From a checkpoint of a small transformer trained on Wikipedia: 3 heads of 32 (1 for keys and values).
Each number is 128 + 24 x the weight over its row's rms, rounded and kept within 0 to 255. Layers, rows and columns count from 0. The size above them is the row's rms in percent of the matrix's.

# layer 11 MLP up, 256x96, rms 0.0867, rows 210-220, columns 0-95
size [ 94 115 104  98  78  83  96  85 113  89  99]
[[156  86 138 121 114 173  94  84  99 132 118  73 125 122 131 135 112 120 138 118 141 126 163 123 131 118 160 157 123 104 136 120 156 143 154 152  98 111 135 104 153  76 139 117 149 147 141  93 139 127 118 150 125  62 147 163 139 173 136 105 125 130 154  71 130 115 119 132 142  99 151 123 139 120 136 135 154 174 146  98 111 121 115 137 149  80 135  94  93 118 100  92 103 108 130 127]
 [153 133 145 136  98 128 158 128 133 147 115 119  63 126 128 137 127 122 140  81 161 100 140  94 109  82 106 119 148 133 145 106  87 120 145 114 115 121 134 156 109 155 160 138 152  95 130 156 105 180 136  95 132 110 180 131 124 153 134 141 103  93 111 145  98 116 107 155 143 126 113 133 110 120 162 136 104 128 105  90 132 103 130 147 176 163 153 126 110 170  73 127  93 106 118 130]
 [135 162  87 104 127 113 138 102 120 151 135 125 127 101 123 184 109 131 142 129 139 185 181  98 141 169 186 150 105 145 145 125 147 150 140 141 152 146 125 144 122 134 162 140 128 126 123 113 139  53 115 122 165 168  92 111 153 117  86 156 160 130 131 127 159  83 134 133 136 149 124 128 103 158 139 116 145 138 150 139 103  77 142 114 118 122 117 121 119  96 130 122 166 119 132 133]
 [149 136  97 131 127 145  98 112 135 121 120 104 127  98 114 118 119 169 146 145 146 146 136 149  99 157 137 135 107 136 132 165 110 146  96 124 173 133 151 137 137 138 146 160 119 143 130 155 150  95 133 110 185 129  92 187 165 121  96 130 103 168 128 108 113  74 105 153 174 112 118 127 116 119 135  91 175 102  96 119 101 114 139 145 115 117 118 152 114 134  95 146  65 127 121  96]
 [132 168 129 123 155 117 135 127 190 112 139 121 107 156 122 119 158 117 148 124  98 117  92 109  91 162 135 137 100 161 133 105 158 126 136 183  85 147 145  93 146 108 145 105 174 146 116 150 154 161 129 131 143 116 141 123 135 113  99 160 134 136 102  78 146  96 109 132 116 126 154  79  95 130 123 151 118  81 169 135 118 158 115 156 113 161 140 122 152 139 125 105 129 176 126 118]
 [110 116 142 135 134 106 116 105 107 113 155 175  93 152 106 143 139 153  97 106 115  86 104 151  89 131 100 143 140 125 176 160  95 121 126 102 179 141 136 109 102 103 144 176 157 144 125  78 127  92 109 133 117 112 186 138 128 135 118 109 116 124 126 186 121 127 100 130 170 145 133 145 134 136 114 117 105 134 132 151 153 171 121 149 101  88 120 166 134 151 140 134 146 151 112 149]
 [117 105 121 151 128 104  83 124 120 161 131 146  79 101 125 165 124 116 110 139 159 148 147 134 100 138 110 148  96 110 124 110  67 144 179 127 174 123 129 122  87 123 161 155  85 102 155 130 128 134 109 124 121 144 138  86 141 156 114 155 106 139 145 103 169 105 112  99 134 121 148  92  95 134 123 136 113 141 100 169 164 128 166 113 127 147 144 121 187 142 102 119 143 134 116 147]
 [ 92 122 106 128 162 117 103 125 102 196 103 124 119 155 119  91  97 118 152 148 155 135 170 121 166 122 164 116 191 104  95 120 128  89 144 158 127 141 143 158 157 125 129  91 149 147 141 137  99 129 118 114 134 126 106 124 111 167 159 134 102 112 144 123 110 112  81 123 128  94 113 116 128 114 125 118  78 156 158 170 133 122 145 126 159 152 118 133 134 121 159  79 134 139  99 131]
 [106 165 140 146 117 162 169 108  93 114 135 148 124 132 109  92 116  99 198 132  84 123 102 136 107 137 125 135 154 140  99 146 166  75 110  88 131 118 130 130 128 110 104 136 133  94 114 132 117  97 147 128  72 106 107 130 146 127 111 105 146 187 176 107  99 147 137 118 116 153 122 137 122 141  91 154 117 140 168 115 132 151 120 119 141 138 148 165 119 180 120 105 141 114 133 125]
 [132 180 149 110  78 122 146 125 117 114 112 143 137 143 124  79 132 137 139 134 148 145 104 180 154 129 163 126 152 156 116 105 117  97 172 157 109 127  65 113 143 158 140 124 154  96 170 158 122 135 146 140 123  82 147 112 174 185  97 129 117 116 121 129 119 145 133 114 145 146 130 156 140 111 131 118 167 136 164 134 154  98 124 118 112 107  77 138 156 167 137 123 131 132 112 120]
 [135 142 133 151 104 151 112 128 113 112 134  74  97  63 139 123 144  89 105 144 175  91 114 154 159 125 145 152 111 114 144 140 109 139 135 103  91 166 137 122 162 123 163  99  77 128 111 112 140 116 125 113 151 122 164 100 173 132 115 165 142 148 125 127 146 132 164 143 136 148 137 131 115 104 141 131 161 122 109 147 104 158 128 131 129 149 122 133 156 129 162 128 141  80 193  99]]
# layer 11 MLP down (transposed), 256x96, rms 0.0792, rows 210-220, columns 0-95
size [ 89 108 101  94  75  79  99  91 110 104  99]
[[100 109 174 139  97 118 126 116 132 155 167 176 180 103 105 158 114 139 118 116 139 116 113 145 164 142  74 150 109 181 130 118 130 161  90  93 150 123 136 124 113  92 120 133  75 115 154 117 127 137 113 127 163 121 100 115 111  76 118 137 160 142 140 149 126 114  93  98  99 124  92 132 115 159 138 147 170 118 157 121 104 151 110 155 117 138 129 129 116  99 125  96 138 131 124 165]
 [103 144 110 145 126 103  97 165 112 130 125 151 128 111 124 134 102 163 145 154 125 148 136 154 150 134 181  91  82 112 141 178 159 110 126 154 120 102 129 138 136  98 124 102 105 136 104 117  87  98 107 133 106 187 129 108 177  97 125 157 143 129 108  71 164  95 147 117 120  96 127 134 124 167  95 105 121 138 109 135 146 140 144 127 114 108 123  97  92 108 134 156 156 110 106 112]
 [120 131 140 110 115 118 146 125 136 124 123 176 126 144  96  88 133 161 130 162  98 128 138 120 168 135 134 135 106 125 158 132  95  75 119 137 104 103 137 116 123 168 142 138 146 144 113 140 138 161  88 129 109  98 151 126 111 106 135  52 103 110 114 154  84 162 129 161 153 128 165 150 122 158 128 180  93 117 117 141 118 179 112 110 169 104 131 134 118 153 129 129 101 151 156 153]
 [145 132 122 103 132 106 143 166 118 103 125 120 131 160  91 130 110 114 120  93 140 142  92 138 101 129 110 108 153 145 162  98 138 138 128  92 104 198 158 106 118 125 127 135 136 145 110 148 100 150 138 175 121 115 109 125 115 129 114 111 124 120 158 155 151  84 115  76 109 147 156 111 127 147 132 120 102 169 147  78 117 138 112 114 120 145 151 119 220 131 152 113 157 144 133 139]
 [172 112 140 138 145 121 137 162 152 126 137 155 128  97 140 154 164 148 157 154 115  94 107 125  77 105 103 102 129 143 114 149 120 106 121 131 103 159 136 147 111 107 103 126 115 187 147 140 146 119 184 117  84 108 104 142 119 140 134 150  93  83 162 103 157 102 149 136 125 106 141  94 103 105 129 103 109 141 124 141 189 133 163 122 144 186 103 119 135 114 106 139 132 138 125 146]
 [ 98  92  89 163 109 170 152 155 117 118 125 106 107 141 126 130 152 144 131 180 128 172 119 119 169 124 157 145 138 113 113 151 104 116 106 154 102 115 124 128 121  96 133  81 103 138 127 131 107 120 111  94 133 158 124 103 111  97 138 125 120 102 147  84 111  98 164 137 152 126 158  67 118  97 169 124 101 138 132 122 110 140 143 108 116 114 132  95 151 130  92 186 151 113  97 111]
 [141 127  85  69 127 142 128 143 121 105  76 157 152 106 109 118 108 115 154 129 112 120 121 139 168 150 143 107 125 127 154 140 130 149 157 113  83 131  89 158 115  92 142 133 137 113 132 104 127 123 123 157 151  98  51 138  97 113 150 108 137  95 145 126 110 124  99 147  93 129 143 177 162  99 143 102 153 155 166 108 117 157 132 128 110 108 154 105 139 145 166 104 140 119 154 107]
 [134 102  63  92 121 140 139 109 127 189 144 123 107 117 142 123 157 154 114  96 109 127 118 147 134 123 129 108 156 170 121 167 108 120 163 100 143 195 131 130 107 184 143 138 150 137  99 132 118 143 103 144 109 113 169 144 149  98 145 137 143 133 143 159 102 134 125 115 130 137 103 111 137 111 123 122  94 123 125  75 170 165 132 165 111 131 119 156 138 122 154  91 144 126 156 157]
 [108 110 138 120 121 103  90 147 138 150 116 102 142 126 168 136 105 134 122 153 165 111 129 138 127 135 167 146 142 102 114 122  80 136 121 159 128 138 117  90 115 200 136 124 147 148 144 145 123 125 119 169 178  86 149 123 107 118 138 128 134  98  64 139 123 128 131 146  68  93 142 106 146 123 114 109 163  85  75 158 131 105 113 137 135 117 108 100 128 104 145  92 131 132 116 151]
 [139  77 146 131 171 147 143 120 165 148 150 142 114 114 108 152 116 125 119 105 149 128 142 123  94 109 119 155 188 142 148 148 150 121 131  95 146 155 156 116 132 141 139 132 115 139 127 106 111 115 120 124 151 203 161 166  85 120 140 143 113 132  83 110 158 130 140 117  61 125 141 128 126 126 118 167  76 135 137 111 137 156 150 108 154 148 154 100 100  73 124 128 135 126 136 126]
 [127 128 121 126 107  75 112 159 157 107 121 164 155 147 146 120  98 123 158 132  96 163  94 119 165 107 102 135 142 114 127 109 116 140 157 102 174 111 106 119 123 106 103  88 116 112 168 140 116 106 115 169 116 127 108 142 136 124 135 131 129 120  92 121 130  89  69 136  74  91  95 141 154 191 103 137 115 148 137 129 142 149 132 107 114 111  98 149 107 112  98  93 100 142 126 146]]
# layer 11 MLP gate, 256x96, rms 0.0858, rows 211-221, columns 0-95
size [103 103  95  81  86  97  88 108  95  97  78]
[[149 114  91 111 140 140 109  74 112 139 134  92 116 110 113 150 156  77  87 127 143 136 122 137 113 127 150 104  90 184 117 115  83 118 123 115 155 160 122 110 129 152 144 130 104 146 144 118  86 108 155 117 134  94 119 179  94 145 137 141 109  82 114 104 139 120 118 156 149 118 141 169 119 132  83 173  95 133 121 154 115 148 130 147 127 129 107 101 132 162 137 127 172 128 145 169]
 [150 115 142 127  99 100 140 159 106 136 111 171 155 132 148 127 109 122 131 144  97 118 132 148 138 157  99 134 100 127 124 173 107 105 143 101 133 136 179  64 148 138 140 124 119  88 138 110 136 201 106 164 106 108 142 123 112 125  92 113 134 132 134 166 148  99 153 147 132 134 143 182 129 154 130 165 115 139  99 169 118 161 148 146 146 151 136 124 119 191 132 112 122 119 138 144]
 [131 156  90 126 132 106 179 128 121  91 126 144 113 146 123 107 122 180  86 123 157 120 115 137  95 128 121 114 158 148 159 139 134 162 113 111 115 169 161 143 151 116 109 142 133 137 144 166 112 147 131 190 148 155  77 126 131 117  85 147 135 144 129  91 110  95 145 118 120 161 112  92 146 125 101 133 155 136 142  67 142 121 115 150  95 121 108 114 163 153 130 136 139 179 132 139]
 [102 118 131 135 116 168 130 183  99 155 131 117 113 131 106 103 156 123 121 126 137 120 157 114 147 146 157 122 130 134 215  87 140  95 144 137 169 111 186  99 136 122 125  87 127 154 147  84  98 137 130 134 153 120 155 114 143 173  91 174 135 154 146 129 149 134  77 131 141 119 133 158 104 152 133 139 108 125 130 110 155 122 140 156 114 127 142 122 148 135 153 109  96 116 132 154]
 [116 124 113 137 109 148 158  88 151 139 143 103  99 139  66 115 133  98  97 124 149 156 112 132 138  97 132 132 174 124 117 144 108  82 161 127 115 131 105 119 147  99 119 138 111 145  96  87 113 120  87 110 162 149 157 101 130 133 126 135 129 110 139 109 141  82 152 148 100 110 160 169 160 104 163 116 131 109 109 117 147 150 145 162 119 165 138 108 203 122 110 130 157 140 104 131]
 [140 152 169 136 102 105 113 104 118 109 109 121 121  64 151 144 143 129 130 163 167 145 123 141 106 165 138 167  82 153  92 105 109 148 178 138 159 119 145  90 109 109 148 168 112 131 121 112 142 159 123  83 153 139 149  89 140 124  97 165 119 115 147 136 162 111 150 156 128 143 112  98  81 151 145 145 142 110 114 166 120 118 143 110 157 113 149 156 143 138 104 109 131 155 151 129]
 [116 148 134 128 123 123 108 159  93 184 125  87 114 162  83  79 135 131 137 125 135 123 165 145 126 110 148 124 142  97 111 127 125 130 130 122 173 143 162 131 123 137 120 128 108 145 135 132  86 101 106  93  94 149 163 148 119 157 177 176 129 113 157 157  84 125 132 177  75 137 144 117 101 174 112 151 122 142 164 158 137 125 150 146 143 135  96 122 125 150 139 129  98 125 148 116]
 [128 137 135  86 155 165 162 133 144 128 129 133 113 130 101  97 155 111 120  76 142 113 113 128 123  95 109 110 131 134 137  88 166 126 172 115 102 166 163 158 152 113 101 154 128 131 102 109 157 155 130 130  94  97  99 116 120 149  94 159 129  98 103  93 143 129 127 107  98 105 110 133 128 104 178 156 116 136 175 156 135 147 125 162 162 135 141 176 120 131 110 175 129 120 130 161]
 [159 182 143 116  60 109 149 141 120  77 126 101 144 141 148  97  93 149 124 134 131 115 102 128 170 146 154  94 127 137 117 113 122 126 161 162  94 150  83 102 159 129 137 118 163 114 136 133 136 142 115 127 136 110 160 127 177 164 132 118 130 117 130 153  87 112 124 127  73 151  76 152 134  95 150 118 168 148 143 154 133  90 144 133 108 153 115 121 120 127 126 107 112 149 138 140]
 [156 106 110 112 115 121 160 112 151 107 137 119 140 152 144 130  96 115 103 165 164  88 142 130 162 120 159 187 125 115 115 151 103 152 131 127 132 119 164 133 166 140 102  78 141 132 151 142 121 108  86 123 158 119 170  80 126 133 102 155 165 134  93 130 141 134 163 145 133 147 124  70  98 113 138 112 171 135 118 113 111 106 128 110 148 144 130 134 169 172 131  99 144 112 148  96]
 [105 132 113 165 158 128 128 126 107  90 151 127 120 120 108 103 136 157 122 173 102 134 129  98 119 157 138 139 136 150 120 146 102 149 143 184 161 140 141 128 103 129 112 137  98 103 131 143 120 144 149 182 139 131  84 148 134 148 104 149 166 141 100  82 136 180 133 104 119 165 105  94 125 105 116 117 166 139 137 162  88 155 185 116 111 145 113 118 136 157 125 101 139  82 101 135]]